Weights of a small transformer language model: 632M tokens, 4476 steps.
Each number is 128 + 24 x the weight over its row's rms, rounded and kept within 0 to 255. Layers, rows and columns count from 0. Numbers have three digits each. The size before them is the row's rms in percent of the matrix's.

# layer 21 attention key, 384x256, rms 0.0713, rows 0-108, columns 128-255
097:094128124111161147118126111124112073133132162098140153103067157094160130132134124135124101108127100107117148126054073140093137168100139142098127114110090132129146114121174120116136128133155131118137158131150106132139155126123111136111137125142107159111121179160093136112113133132126125130127104104123140107133151132164152124094134161164128128154156095148102087134147101122111126108204
091:093139150118132165147108124129162052128155169126149168120127103114137120105115117092144089125132135138128138087184139128123172092097131151149128135108155141172129109136128120170152148138134085120129138128111172085119131140091119109132129158132138100119114133118155143115127082105128118138155153147170154120097121131101084069104109094112103134144109111130112141162107157120103076134136
098:172130138093112129089142125114121153087089139154141115127132131138130138124159153142142118144118118126142093136128117127163121165138125102120083097140118115137132096115105136129135119105113142094179117109084149106152134114138114129154119120150124127144135114113127133113100112162164144121094108152133088158150101169120145121173128099106124127147132143128120145134116124101141145112164
100:158145147175181150176125164058132143111146163095122110119140104183110119107126114115174112092132130152164155145102151155135148144101131089147143124075160133189152127114118167117133118141165138141136092129157140129121098113123157107146139134124150103150158146067153134121149114112127154133163084128109109107112147108126111086130119140140118116140146144143136096145116198082105100123140
099:185164116132107087129158146127116174108082140105146122134115099193106151149152144126158169110142127125170139132129161153147082176129126129077139118143153132084104087124084106158118126098118137103158117118126157143145154127170131097185115078146109156146090109106150105095118156107133114159098129102105141112132102143112128136148108095138117146110115148112119076108143106126110137123112
099:164140129118120106080135123128160190089201112135121143139090141120174126128085118177134078106119164100135103099129103116136139100101112125144106167119131137129156144103125168093129138176171149142128149121138111157121140120090107104063152117152089093121149146152148131132113118144142107141129137147161092104119196116154134145071174113134133108142166098148129130129148108100107117148166
097:128157120156136119132154142084142171108145108146095077162130124162134102157146126097125083144173107096106096089111139115108119100104103094142123127117110111118151132095101147110157171105085107148128149133140092136126135118160141099130113089147154133127110103126127129089155139095109152173127095154118154083129157083164112144115143155114115126122135119105129098176130100121131127105129
100:120126105146089091136166117167078127158116116100172117093106076123115135113136114146139194117118153096138153150116146110114146125122059159120129128147156106182131070096148168137078145117141143104101146105132134159107132140094108098109138107134096120121109117100117118133104108190115140122112123114053123171127101143128118149074103095086121152115153147113134104134151094119102132138166
099:084103148119165084160133123098127107104132117107114132104114103131101134080174138169112180139151128185116080155133171118120121108154133132069146125109122141137128095137131146118119137132110087084144160107118103095130141156090131176084155146120119172108172122137137145101154119108153155126120113127151086131100135123087133137108126133128118138122144098217127144146120115121136140142131
101:086112138150134128110133107119129140166127135107143131084123112158097148116147110136158145119145140121137181101120143145094124125086140140083109149134103094140084110095140118135105085105122136137172138116121143110105084123148131114153164082123128146110097116115091163166116120101107119174121130140097140081108122105149131116135134131184134160088102171148126092112142144161131138134094
091:188109140105102155103105169141114169084102138156106115129130147112119170136119130162105108110168152099096105176139181073139092140134150147124120144123115183102105146134136117120125091104138104104123088137138149163168125155120098142166133128144144132158148113098129130146137130083154159152090117113152101119137123170087089102110114158136132130135128131130126123099156128074140139174123
094:135158140132114141121150107155137147154118133117116152135119116146057155133132159128100179101092121128122133124085104131129105127118102096131126130179055079097125144089118192099119161151131132131147151170130127151131106114139143145153092140122094131119120138148100137128109101149132096143140118108097140108178131117122118141084118126186121149114171072136153109120110141149123133110147
098:117108122144108119122086165111135134128170129124106097157143139141143129144151129139131114114125142115140086146100143149149128140156124142143135150115140136107156121176163111125105093115103096123189146154177119142173130090149141143176148112127110130120090122137093131121131119119164164116171103159148118097150154115137113122138129115119148100108144143073118144100116118116109125127113
099:122107200173095101150145126121168116150124129157115105140140103107128075160109112123137138113120142103099133132137095130088116103126141164162133142097143107122135100156122088127119106128090103112083114090137135088056129127140112163169133153147129135128132149100120152158095107121132136107173123130101130165180119094114111109075140142164115179138090116138123094133147108150137085088176
095:136109144109107102120152132116098164127113160146073094126111150150118125149141123147147115139152113108139098128151127190149120136127128124132137095126146165125130143142082130105074106168145101153130130116139090107124148108151121130124136156153134151073136133136203099131113122139132141111150156138152100099104123143138110161161104096128125124114070155091107150146107143108129126106140
099:131120129146151084101157117132119168159118080149088116151123084156124122152163141138131087132090164131115128148112086160128139124133117084142160119101088104119181159106110120115155146102199147119114119142120134128117152125135082101150136104146093132155097140139136088096140134146147106119056091107139159155169128138129163155128131133115125142161170151128159081065121127130136120121165
097:094137097103092165106151120104115062114123151093140141137109099149098142095137110070106144129121153080135139121107126139139123118136043119128108126142126150139159144145153154129112145134106140132125111135139120124131086136135113122138130124108146098138147101157135112161135156139184116119117174132122094091122121135158109132125102135136072126124133071135127162132108140149123160135106
090:106139129118103104126095162112164121133138113144136155105151095148143140103136160093145175095149088133157190061130165142130171099114111152148141143143137133165102117077085159145142152123157106143127152095133151118082132119125145117110114110115165117121144134117144130126116096081102103124148145107156128093140154118101111098147115145106106090111096118135136156094117138104126086126100
097:100130135131148123141109119118200065148132134124134145111131122151149126134107163125156142100113090146182152121098152138120157156143085150123143105112174111129145133119109141150111093167151102130123153105131141124129094119145136116168158129102137143124125148144095126148122126128131108108158105141193156095110163124100131132135136131143132144149102120150106148079156101114148124143141
099:094122099174164127137149069128121105146115175106104161104132110150115127131108108102118113139089088155173140137134157162154167109142106137102115118148109165125133150115156116123155190136102169155145162114144074092149109116150125121070085088144121128138111125153101094145118123092131109091088119118152126111129149143123146114095151115134129139125165148130148101155125151126124102115168
094:138138122154121113108143075136116124119134143136151140140117161142164090114142090148130117157138098141103103134125154112126153160152128116141133133086157094108139126139089168083129148136151149111134132171101113126145114133144148097139112124169092162112137145168077092114168145091132113095118110140157142119151131108145155185107136132121177179106108132119092084128144096148146146138178
102:123090185140128144165146125131148111151115099137128150168124167111121113132109136126130144143093128142152097117176141097154129123109106155137102089152106135117103133098140133122115110162131109138130146084148059089125089134159126126083129147105135115133146108135137130120126137117119116143110122157140161132129136126125124136101148113078121132139140142151186129151096158113106088147127
103:135110162129119108133091133154092152108129152084116139105100123135115150146113088122106160136093128079131107143129126127118101151120164148117132103131089168094142143114142111161131122111105157130109143215142100106135139106118117109148141145129115097134102114149148141111118201161106150175130121107124123179101086141157129130145128118147127111139131148121108116174111129140090137126094
102:151123105137120116126154149110131097141119143100154120101074140137149123123141122100088142137114102172121138145118181153102136156120114086087119097102153174122140115132115150141125139158110105074149128153119154143129109173120163118125119113135108125128152103138180099077085130096153150101072081117193082112141117123103120154138139144145138157186145135121122163107125122133141160139184
092:109142160161088113145135158073152181112132171151090116161133148154147103108128148082143125109144112153155125070134123151076165097070132135121134136119121133149143135108130150120124100143170147132116123131140114119113103118143122082152131119101180101143100112150134130135125128138110137121163115127120077111121115129116103129147111107139107126128123101105152129148110123129142125115087
105:154142124146134102121102117109139134119159105106123114131106111111157090124134130142175089101092089127159105102104130094117136127126105161168093111101122096145136150098176084114150140143114100107121131143100164120090122135134121123110148138189140119105144135149157148131116138145144121133137115141121124112126136130160156149149122128152115125124113112167142165160122096109147125170180
096:082090127157105079162164069139127133131112106124129131135153120119138123134143128106097092108067126125176134110134108121148141113125130169093101164159139113141125154133132101130144164176112161168059136112115091096121131126137140125111135120142167138140070151142186091165134103164172143113148136105179135163127134141106124117122123102105135127125151080095121146126122149150093111122140
099:083110125119137136125115145105117113123100137115118085118142123154142142154103140098160149179096179120109144129108143136114144144149109124109111089166154103122106098165159114160142131143126135129138119168133128127098140075175139123169117137129151110169175122106168127133114085151142143109160147162138108138130139148111160145155122107151125078117125084126107166098124135132136198125099
104:156120113127123127126088156169127122137115168113125099162155133144102187153155101109130148140132112119114138144116122119134122098126147117123158117134126116112146144142116139146099125119177124105135104086112133131158108100158129166131114101117133118161119108159112130104104138146121130147159093128124123148090085112123159127145115099156108082147088173160121166103143128158129162138095
095:196127150087152107102139134132108151098142122159127167128139135103118154117130123170100135149137130112116069190112130136105105124150134140126097116135151138092149137141149115142127161109093158152150124162109123128141121123153102121083122136108063127138156129164119131091110145145156122117128112131148102184143143140169132124133149111112113103146175134124137148099121113171114123152136
098:156122115121136140114081131114093184106103128160122135138138142179126117105160098158071072164112131156148074159128129137155143158123102105157177133133108134091151118118131141138109128119158117164178121071144148141123127103124151143111129085143149108138124088133163107105104138127149112135100128129142125079113190139123129138173128147139117156101102212149134149105144088130123129130147
101:100095115104109085154101130139155082101158134119105098077155079127140114103134143113137116147125140138171107113197128141107164121139098188170121174115129172141106143124114144148161126138114113174120092157147137138105185125125091138139117153131106159137155121098158164155126114116116165125130116134152127142141114126134110148156109146158152089153147147150154105099131148110126098150133
105:132163122069117096103137131126098107093114153126105123132100169147162146115130134128140117114131146137172098112119111106117146137114131088135163139103114087107134214145160118137116135158112152097157161116139159176090101092107130145098126117101130154112158128136110134160129109117125107145104098121126082114128151136124145141147116113142159162114120156150107137110127127128142139109107
094:102100124153126085094092153124090089121127108156145103112133120098151122109085133130114122112132130127129133100117110141180140117146103159136090149150112132125148129137111107142116144127111134128140125155129154112106164082112174163138128156122143146138136150149188135145133128136153159112146129146171130097129175089121128150151111128100103106143137100120205111113151117152158116137162
100:101151165107089126106182128159137125094131131144151147156139160159130131141101105148151140110150120097115161115130105162063108135115112124116106177118095113177166127121124140116089109110124125151142171082152096134125113145112101125127170124150133160133120113138126076095136073113110087152112129130129085114139114136104134173095127151112104131081109107164146129161145136120148101104125
095:148097138092173162144161140137162159149112136125134161152127108115172100149153123116138118121106184142124118118169129093154112134139124114139100148111106186150127103109151117102120145119121122124125135120135161082148131132132110118089135110156092139130124123082133116136108102170128082117147131103120137121182056122131113118070114091144166180113127130125091096158128136130139140089147
090:124101163130117112102158107142135136115151124128143124129157122154176128132092164155111136114107146121122138110137113119134098086131077147131137142146076136095130142106154122133101148172129120105164172132117097145117136058149101170109115107134143132104129148119151127133124108130110110127125111140180112075146136110122120151081102137107088114101100130143139127143150121105109149142139
097:151126174130158095091145160150181144150100143115155127091143155132106115122123082110108128150171143105101103105155154133126154124141108139131074109122133123171137087146152099133155086130133089140140106124128135096136120150153176116141113146148103148095132104108160143086145133162128078168132122135145132130111130110141130161106116156133117102180117132132090148117114125123106095115107
100:154148137205129101120114101103161122121117144146178102139146142159138124137113089139132151086167121122138108128153127145158125117124141150168187155152106148152131107094110124110133121142178106114168120132103133146129107128132137138156090117124178102129119154155129127072158140126119119107130110135143119110148111109099135114111112142122116120095110117137156128141125182117110120142136
099:100140105120113162117154121136115107170167068106095089112126115119127098138125131139110098136074136170121166155045148164104135137129153150147109110099152111135153113145092162091121119117199181101104126089133136126133122167111110144142097122154167138148141135096120085128129102114118083142110189137133133135126147147125110118156150128126125114160138106142112116121113136134123124142164
097:139160125113142151165125118117109095110129109114134138127115093152142124109159149159105089111115111151143123080076142136151150158111113094122111147131142106105093107085114151095145152121085088152128155113162090114125102064117105187112118122170119103108156165107176155132116104111167150126132103111127139081114169108142148128097126116126098096116111119109152130113126114128116100114196
097:134114134113112116112148086130098129126138128167125135108132102091136121085108163134087099059168089110182125123118118114113108100124117108141124161095110126137157154148142185128139138141148120148144088120128144090164099134145129127142146115105161095177136133123121119106089113140128097117102132139123142161177077133124112114160137126134106125159119131107117090132166118114119107182171
101:107101109106104122157125148073167139115137116104195115172090093132156133155102135105091115087146121135126136112115096172113118087111164194136131111183124125129109133106146125144130160137123098150165124181155113137155143136140123095129100122139077107130144078104116112127134092146144130132088129161119092127149100116160142139084140088121162132172125118146131108203101093162121084106147
089:127099139142130101118134127109154166131124146114118111092143138131133131144123111080096189143124082130149122121165116128133135098134132142118102105092126155165150137121151125140136105150148103142128115125134197073131095173150167124147114164158097142118112146098173132122106146179136115148123147136099116180156124132120120072138130131151128112173123101131089144118122129125127146092079
089:134119100139163084114125114084139122091169153125174126144115145151124105123085112137087126104140169098132129123122142159109095171126124164150156183151123117173110146092113130108074115072154129132152123153150122132122123138106072138121107113084114113107148096185134132087172087094127160104130113094151079106118155109110138148110134131108097114135099126130168153157128155117100166116168
091:141131121120145092133109138169103113119126131152060125140140090116125074116172123126099127186131125151123108147099111134102169114150125117111083131124173119165177108131175110128119120117137111081131155131105126118151129133143096132150137133112149130129149116108123160180182119129140120117187108142126145139103108097146107139133122151135123148166133146148128162100127117175095106120153
098:134155148150108128120135135105101089115133152119148120138127156144128100138092143157149119094123113116131109090127155150122104086083131138151179154090121116152121077079129134140078126091137155132152140084097119136087123078088147088106164134142151130123110103149188141108104143133120115128091099106128097119149128160079129150088079121077141111192104135110162131139117152121124115157136
104:113156148174117132142142120156148099123133175138114124060189137128113123145124164078097128114076126128118126125126156147131141152103135123121119122085120152164108134136142126147137121100154109154121144107149090094109107150144161150153107149113140171119115156091098110161157141132114093117168164141139151163115155147126142136171120147138135147164108162149120128113123134158120169187154
095:118089127097132119140150120123130186155154117134086131104136128138131135146132137102144170174129116120102139182158116120109092123150128115091164111083127182138144116122149092154179134117151132118113114145140130134144114123129120123136130133098110171123098107088160121124101143135127120146086138139071133194110087154129104083153130111141131100162110103137060136133099126131137128104049
099:134096108153100138169142120140123106137116163169121149137149127114105150158106139124143128105099120104105156132126129148143118127128139132065172110087105160081085135127154107149119133105161138109108082140142147113118140118086134111093143147121102128142098104140116133143132144090152155163121166101115115148174121155092138150131141115117175106092098147105117110127146149101109193118120
107:125104116105161124119134136133151121123123141152129140116136149104118192160136086148123114144124106120107109125122141164137132174108129082133115155106149123132079181179108135127157131143123166094109146134155106135127119120123174124114099166143087131120140160168132121122102133130096124105158100128083132148128150121157070104161147115158166158189149123092075140151118131101148143115140
100:140137142162120090079146095107135114162122141151135098131140127129169150123112131126110164124108117121069143110170136121072114144133152131145135168122117154165112126110109125132101133111167095140158138139125107153132130111128141157145128147118137198121109148113198124084114136127136143111082119131148126131112157114103108112137112137106117109159125091103123101124118166096125118120109
098:133104120171152109111093145118101101115116145091155146133125120151140135110107111115128114134120158137161083148138146127165118137164140115131151123110139131114083123101144118141126165123126121110149155158146126144095119083135148111156150118099095087124144146139139173143176131107152153106158116110150119105113133131117130134123103088127106138143153110075193132166131137127140126139141
101:143122145143152106092122139120160138112130166114182141143101138165131114135147111145156084122125125118110104139085116152140147152117122122121098144118101103176146128096118144103124118111172142114157143082128102144128125114127110100112130073143135136137133178131126131144147148117124126122110103138122148104101093111123142124093110171144151132118125140145171116152169147125122096158160
104:152122124125098123122118191125067116139166081093114079141118111091118136130113144146120092150136106134155121122047137175120125148123075104140094130116123094131170126131128127129087106124099159115146130133139120138129140185108085116164150121118108109144107124146133126133125096088136133108144092103101130123094123112156156123116136161098111112121136116130213147137126095110113113140185
100:159145107116116164139135192132147074132129106120147104084126125127134123122146084137175156135159123148118113122140169136079135155135127137119065094160161173123137148110104144128180082151103140136135151065136133146158125149121124165125112142130131140119118116122087111133109155114159131156153121119078128149143158116137094085145146090109140154141124103136109142090106095157163129136131
104:083122108088137139148120138105124131103124103144113142133126123127142110114172148103105110117174113112118094143125111114120120148118125134136132131126095104125138124158086130134118131120169117135128144121123107138121156077117143203170141117107116166143216061156127103173116145131127114117155160115164113106123111142142120111129099104124103135107154144149146169132119150112119100117103
105:157111120142078148145098122112167149124153166136168137101142146188131137119121161108125121142124133082111136061133137135157105092110105156126116144123067139134093109106088118131124172095155175140090162104142094175101127107149121093126135107132123148146122131131162153124158121118126099138077110136134132138111114133151119067107125131117110085158128126120142154184145161090106092118123
093:132135136122112129132130113083149113157157114150141110090121123109149155111129157158107129126120141133134149095159126088122126099119113122118145166095137099117106108119136131084112115157166125123169176130122121159133175145094143116130170162141116116112169122129119157117141084124117076153116110110094093107136105137126158162092128129089135132120114139169115137150145145110105086099159
098:151136122104148143101156147126142166104097183118132147125122166132136147147101078112140070138117134105122131133154120100083099165130160146138116124113136148120098148135117117161138126132131131096121125138123077113131107134144121107073089165114086176142185147066089131132094142113121128136178127148138133134119149167135107106112152115173100094147149160117105144147126125147127123110088
094:146128115118175100145139147121098108120135075123135088135126126137131155169148110102118154175152130111105105124129120138096132158138110098113085134124144129163158133124133101141121096169112104125134177120121141132111100117132143129136144179116140178131091146092175159150150149159147106165140112133080152184131148126144089087133122164109139156176158098107142139154117123089145101116104
103:149119147100127130111130109136132095152100133114117133144141115113127169140154101099114103137136150080096117129118108143148132120125099122107065092151187122129124143111121132169132129166185149129124143124096147113140138096124136127169123133115161163121127066119131084103133097139119081133137166132148126139165126182142142174119097117139153110180160147154088152123124134135119131118075
104:073143181150099108126114108162107146118136152155113171113124138117110132122082117122139089096138124114128092125119091154134092122142101136129151154098147148136136088092131138099152106097165094153084135105125110123140116107086140172152113121109134145144147159124143137104106129100145155158189130132129130120110134098129110120142140099098094099138135126101164110162164144117159156091144
097:110161180112142164132145134121139121113117148124164100074115120155092136123109153101107129118144128130147123119096129160124127061105134139144165150145112117120103114137104127115122132119115130164117151065129084145098129132104163135137113113133142132124140134130128140117112149119154144119184145092170130105191146151136091117150150134102097123141137124112179120101140133119156161127109
092:114113136146117119111152113147109125107142094157079150133125153126131137116173133111086125111154122103124089128088120149167114147129100140200112108154090075120119174093134121118129140130131153136080145089110104128103124121142093162130125065116132154157160115137105110152175137136145077128155103101122080116118102136168119144171127126107142124114137129137135058149126126127114153108073
095:125119167146125125110110123080126157140164142146144129123155092090142171115159132138101156129131132152094109100108158103166141127115128137099126095119153112114102133100144152132131151179157126131139134104107136128129129150108121157142095099146142117136139098106145145161119118164141163114127119106192148123119124130119139133125099146122117138129109175116116075100138098119108163155168
092:125099151164149131161148123091139109122114112120109110159142124133172125116145137075117133124089143154141124089128114131118109114110123114144114154129090152145148081123159123112124145127126118156167133070138141126110141114135104140120135174119121119132142142123142119173099109115136127119120109114113174107113149114144100101086129194138124152144147107115157111076084162078134197162105
099:140115131133161172132107111127142141138153140081147114149118125136117088141126155150139097132131159121158138077105107164142131113124153105133131114129146127144129150114138150114097110181115169176137142133141119129151129117114097148161079105099078162126175156127104147086108079093115094072125092176166155096119127083144113101140137171151108151134138131126114098148140128109127164135111
098:118138107152142098137149117126139121110108143118128148159109104150138148131173129149162107115102146137140090131127132135101120102143142128175117136161125143129101115107090141105089103110169099170116137149106139127125154111103114141126130119160118098132130094145127172186157072095142116113085094130127138112136124066127135153077072149118121158121159108123094103143159113102131128141148
099:142115117128112123123137102132167141123117160101111110125148140170135098141202152125163106125144089171137139111162135079136134136144131104134131133111136160176125134096129091109128113107142176139166097118133130108121103103132113177147146136109099078110114103136131117150121110123113118091129140150101073125145122130148157117119135141121097134103098142133112155136065140082131134108109
098:145090106116105158166147120081146130142127138151148108132141109110085075138101152176110111152123093116165153119086116161117138197131157116115122113108130090110122117140132139139162141086112127102174150096127130123137102117128102104155107130123143119129142103130114136105117160126115112146122150130110122121088117149168093097126152138113124103134120159119167141131100143126153121151137
093:122132136101123162115117149165149148137128142121129127174126133153147115081180147200141117108132152113140129182106129071126133137133133132089139114150172105158166140129129132140145121100126158128087156124157096179105136122112117191131117131124125074131126139116106102177139111160090124110102126162089082138171146153121113124117158083102113160119154113147145113135128142121122160156087
104:121152057117148106156126141113111134129097130112126153140120115138086133151117130108132199126163109107112094150128105123097115122190138135155133115111117144141149131124110157104110105114123142119121167110104150162126094129135163178053118145175126100122126131119119137146150153110104120102120118100159138099118096100133085118173138103138106109087095151135107113151152094145165108110146
086:126111137115094117136141187105148078155107126183191143110187135138130124141123115134096175161135087111114133148199115148108121144130120164096147175161129128073130105111117101179132141130087133137155152157121112145100131106122134153119168120150089135135090112120086090138104122150108136113159135119110093160122150156152150166136122095141134148125161125113093187111119120151122103106135
093:119131141133160122112149095077127117132130107151106100182130137165165119099130177150099154146128117183158063091153133108112166140111153116128138109156149136111161145113111177153088154182133141122109133112132136117151138142147151109184122119107148087130123131132148148134114117147150149127109063139161133090131142147142154117155107158135161164098158113150131104145106121097133121133126
085:128110152150130140147107141129114144126113112133124105191155120134164135114150141099105165115131135158132135109146123145152134167120128147115135116138139096114147109105132133150146138170170153111088133132132121148145099136126148158122103151092153151117122148116144130106084132158132115120139137147149133164139114178151147125155171088134112122117107126094057135148130130143150175084072
094:092115082111102090133134196152131143129088146189155136147083129152132152116146108132115157129135124144095084140151079160128134142174154107109109101121124116099135153139142139137164101172155174088077130125133118137161142150119134154132114168172109127110126106134093133159155117126102167113137099101126112154146089143122118168125101080150135171127124125096105142102143138102142140107106
099:117115121138130115162166163100109154098123149122142144118163121114143090101128099109139131116152133112111136126117061102160122143176165116118141110140121092101067117107144115129152126120112159170112156128114170143094138051079151149144114123129104119090146121150114150181127142139163091141089139157069119151112175126124106127178124093090103122100088181128173152132139169132095157133126
093:127098053144112112092142127125157109109099119133120117159118126141112169121191122121157117111102118157102122071132117159126148132134121148122153147134154146112132145086172129094115165145133158154152128104099121153132134135119127159114153114155098123138145117159145150118095081157133144131099111181137130094122126114120131165146099142150171135157139149139126128077109167097104104180104
076:125117115087105089144134146135161120148111145153140160094150140104086130142125110137149147178118112143137160189168083142132123147166158159086134154117110175160134105153123095160124098087110086112155135130113138152136108163146141137145166171109089148147108134124139095137102159142090097137067157150072145157120123119125122110106116072170117129118144133120145132136126138161152112095105
084:072143100160111147095155091121122145139095086107087124138132126141133146113150129124108147115138137139130108107068141180121135104119098121153083116177125113129119162095144154078122160148129114112150139082127130141135168139156105141137114111144131110146147106168091160135147107146149146116131133121120114095114102103133105146164123156128153140142176115154177145115131125059126159147157
077:131142138179133182088101076157112113128145112096088121116099127153181130106123170116114123085193163138122096122067187113133138131108098114167110109139131106099113108107094125103090152163155120142138137124134113089109152121124128140153110064134130133116157082156110152110197114121121123130158134126152097111140129125107124131108108189118135102131140149152130088101135100101118142164154
072:121117107071110101145140153149155074138124134133146163100141141132103138131137125114146141125130095127114157175179101138084100157154130135072121164127144171139158125135148105122131119098082101102154128148100125143145119123159153153087195175141086148155076123113142105152102164140092120130122149146128104161169090129123120125149132074152143140147161098132104142118116123159136111118121
077:124102125155131144141149103123092139074109115103099121135131100099174108100183143088124112119076139145089112050083129171140147120112152122173093103156112075137101121121130130112151170131150136140128096113103121115132143111110118104138115104103124138097158096118163140137102136128183119157141086131146142110104127129116118135136109161132128163110120130166125111130100181109120138154121
084:112145158154110131124122140087083177116093122075097089147076109137120125108125133103153120116114097165104130121142111103164139184108091118130118105109124094168125092120168134110161170157098159170082114127095099118111139114122114143097112127082109091115140068130125087162072119143131114097125128150144095118097145130121142090121144147124082120148115142102134156116108126090135125150091
097:152146146091151116120122139165110134058103101109137123149132137126150104119125133093066105139136110106141144132138126175163131155181134158131133123188127087124106150159140109157127121066107093144133127145124114107134140101129115142132123098141123145127111189114172118112123122137142169150134169095086127137163115155127130128127128087121151180156130156108126125147119157132136133148104
098:100147149146129113104111093138109147128155119104143114117132078126164093136099103120146115156101095128151136100160148131122104108119174079140128091139115145102178103097100160094105141160151138092121149105139140129079159129136100105107132157142123110142133104120111102090146125133073178117154109119105104141091119077139116094057118136094086125142136106158123129109112096111156120142103
079:137090100093096085144147175121149132121119144145148139137131141103076151150151139159140111148111092076126171156179089122118117158141177146114126148158106125152117120157133094160151113068117147131110121135124112136105111131136140141095141149130085117142094128119151098166098157097096077137105127143106125141123110131140152142137139090118112130080106132106079130139103132180145092076090
096:109127149127122119138130142075158144160186103160120136110140155119112090141114147166111136120129130169139125124090095112146125102126117115141109111133078118086139102090121130146103151173143147137152116131155133113129137167106179146154092142085111113134125075173116086120128168139190127133104111095166075141093111111136164108157133173129132133108133116151078168157114099132142143096142
090:144157096105144149094134148151135113122125173138136149103108130112065121098100121129175127125156147105169107147132117137146131157141139121149163131105130073135086138146137101140146110098092108127090126185157119105138110115110140084133150089137141134107171183135147169105129127121107118143131162163123121133143141139120136152108124103145121124115080134133183097135151116145117099153143
092:100150154111122109175143088133132122168152116093125146119139133084144119101165108141081129154102117147121108112115136124141116128131175092142139102129115106140140123114145132115133121115117137128090128078139109147105147116129082133123146129158159128133164110093133127164166112125093125095145074092115134145104067093132104085086086122098101144121142146117138095144120140146123128154108
095:115124109172128103145153065140123108141109086170100117181145101136160184123159120126151137116143096114122103133149135133135129143126135125142095114160131157096135123128125156142130170121170136100127121096115112154063125130142118132157166196161116136114119159072121160131106097114084119136117134101087105131157147138116118146100088098089146093153132106123139109081101135111141119138053
091:119117079095148117173157155106131092076120103157101135148081105137113111146143108112110127134104088126116141106171164128139126113124124139098128102136093133140156132165135123143099096125143128103096138139025118127137096127126152129111132179180115125118104163101151107146129134132125098130155125100149107101132132132146152085126120133159132131124112065145118123087090111173146067128124
095:125108102143126131124095148091125144113097107168105106197106163144142133135108148138146118126096120138121095157123120145137168153124088164104105139122115208134158108127150148151115151152169118116140119117145139156172094165130152149128151170149129118161134126107148171149118108135118155104117080119138157145126140127144102141136103143150170118153153107104170130120154120122169120140133
103:110146095158135125086121125138152129147093114186104148144142070133101136117137126119133127129114134146141107110132187154117149121113141100128117076129139140140169160102119132122141130150157107112123150164103108133122136114133149137073122163131112085167127120135117145132139121148145112135101092156155129126127126105118150137122113183110117151154151077158123125127153141155129121083170
102:123146130105117109085102140121147152137139102182162149143124092156107126121204153144122151150164137078151125154139122100107137100125143122057131163123133147122152100130142128133097078126093129113127117133116106128151109179137138123142134163119151117098090153146123104135127123166126139135109118114114113134138112149162131131108161082135159159147142136135097146076143121122146130123123
101:111100137133136103124143092095132160171128142152104102103105134091146120127113123148142083115127091110148115097144127152123102118174152159111138101153118155094150131133105147101170161137114132132190130153110113119105142122136137105119118154095133156129139117140112141109105130168112153118092133140120160146147164160123134117145137122111182097124133098070143082112147123127136137129125
103:129128129170143163092118104177142153102087085160101090088152097133111153124125121103122145108149130168122167136155174142126138129139144108147107137163110142104146168128162136096163097122125145123121127168115103111108133104167159131128111121148125183123122114147136095092106120165148103134097084131153115098144105109142109158142150137135120120131154139119122111107143152103156172101143
103:184152124109143094171147127100099128162132188113105099127121125153133145115119111156124165117115105155131143107138136148122092092107145147155142148105119121138105106109157127192082130134098133137106083128142171126138119109115140126138078118128107129132088082125140112146081154143105096186109085116121164141152128160115111137127091119125126149132123126083117087155116111169098091126105
106:118120113118106129104095097142156113092139129125118137099129159144132066131069132134091097146108129106124118137139148143107117141151143171139125104132164151145187132141130140123083156118138145085116139079149152142144157121161087088107088109118135150189145125130127130134137137141158147081119147071137107150130097117115122083096126120148110137123124105125098126148096133107088126089140
093:109148128115144093125158152090134139099117153113137143139141138163159100133129146135128154132120123132127111160151108138131084102098110158095137123130105120106135132113126070135097137124141152102111134110106136132139102079113121090146105128133131136154136141176148076145129133157070133125180135105139133156094147159138104120105099068135142128103107105183124109192138115150082143103100
094:112152130131165110151100174120132102172113135120145139085106101127137136148112120142087152101148154137136163138118137145148132102145118147112133119138086097153059131106087077139107150175112103173125101183127166189114113118101180117150130134096141126093144124119108137141172127083117089152131148186167161119131156110064114113133111147148124141098167135138115115144076113150118151127154
100:143170124099142112147112154147128103117132141104136133109079088142127097170078143092132114120149144118134118134164126101118136117163140101197161120084098143069145133092137137094112126100157122127107149153129133134105111131119157097164125109067138128126143131128112119130131158146144102119124086099153125142122130115143094147103103121138167109158118126119109099122151110131143152131113
096:109113106107131120089150092160121158097110125103118081126157085114148131111082122114104094179135148082166173110094148128152178160098110133147114123159088106165136116140139134115104116071137123148123150131164175112096129122166103124133114099152120143125137115149080090124099152122126077098142147148119173133164103151141139093115141137140131132145128127139143114129144145153111140147121
095:119104107129122123136144146150090125133178094155129132126147130137156117110120134101137153126094125112169101117131166124114145188104138120119102108117105141143117113123123105114080111101133132126133149121107122081059143120164110140142135126085136156125119125131104095107125130134139108097118098138098140133082133134153167104121142140113157117179082112129129126098164103157108118138104
102:131127133110137155139148123134138127115107080110127124148146151109145073095101104133105128108135121130145135106129150174092101085096121148110140135107122122085100097108124123126119132088110120153151111108097111109121126145127103118113149121137138127130147142157133127114099131120122138109115159120141100092105154140169136130115123115134069144053161128106181120112113121096136172130171
101:102122129135116171114075136121094144121143137179183116080112137109119099120141106127119117065123129159148122096191131103108125141087110135160107099118103136147129146135091122148118105150124129101154140109113170143139094076101134104151115111143136150116175113158138135169153137129093127124122144140117154129140156093161138118119124144134125137128076150135097140141144120177148083113114
090:090119125147090098145123144099150151128146107152163104145121134102126114140111083092109109141146127138123121099178149099113078152129153115077115086131114145103124155141113096121131146152114111160157123108098122091137126120166167130131115165120159115072097130159127097177152147108122136109127084129132140140117097154135121114158132140121162139147115143113116172113120105106121133113143
103:137176095145144093103096121132119135145067132111137092123116129093130140140111124141136114108108090107100117151128087131137172118112121138139136168124112101155105158090128121147138130151098112127135148152145139173148153095092110160098104165133088112127163133129141104123156102114130179109137110149109102141163096103140121137128087181174128143187170161123087145137092121130151099115141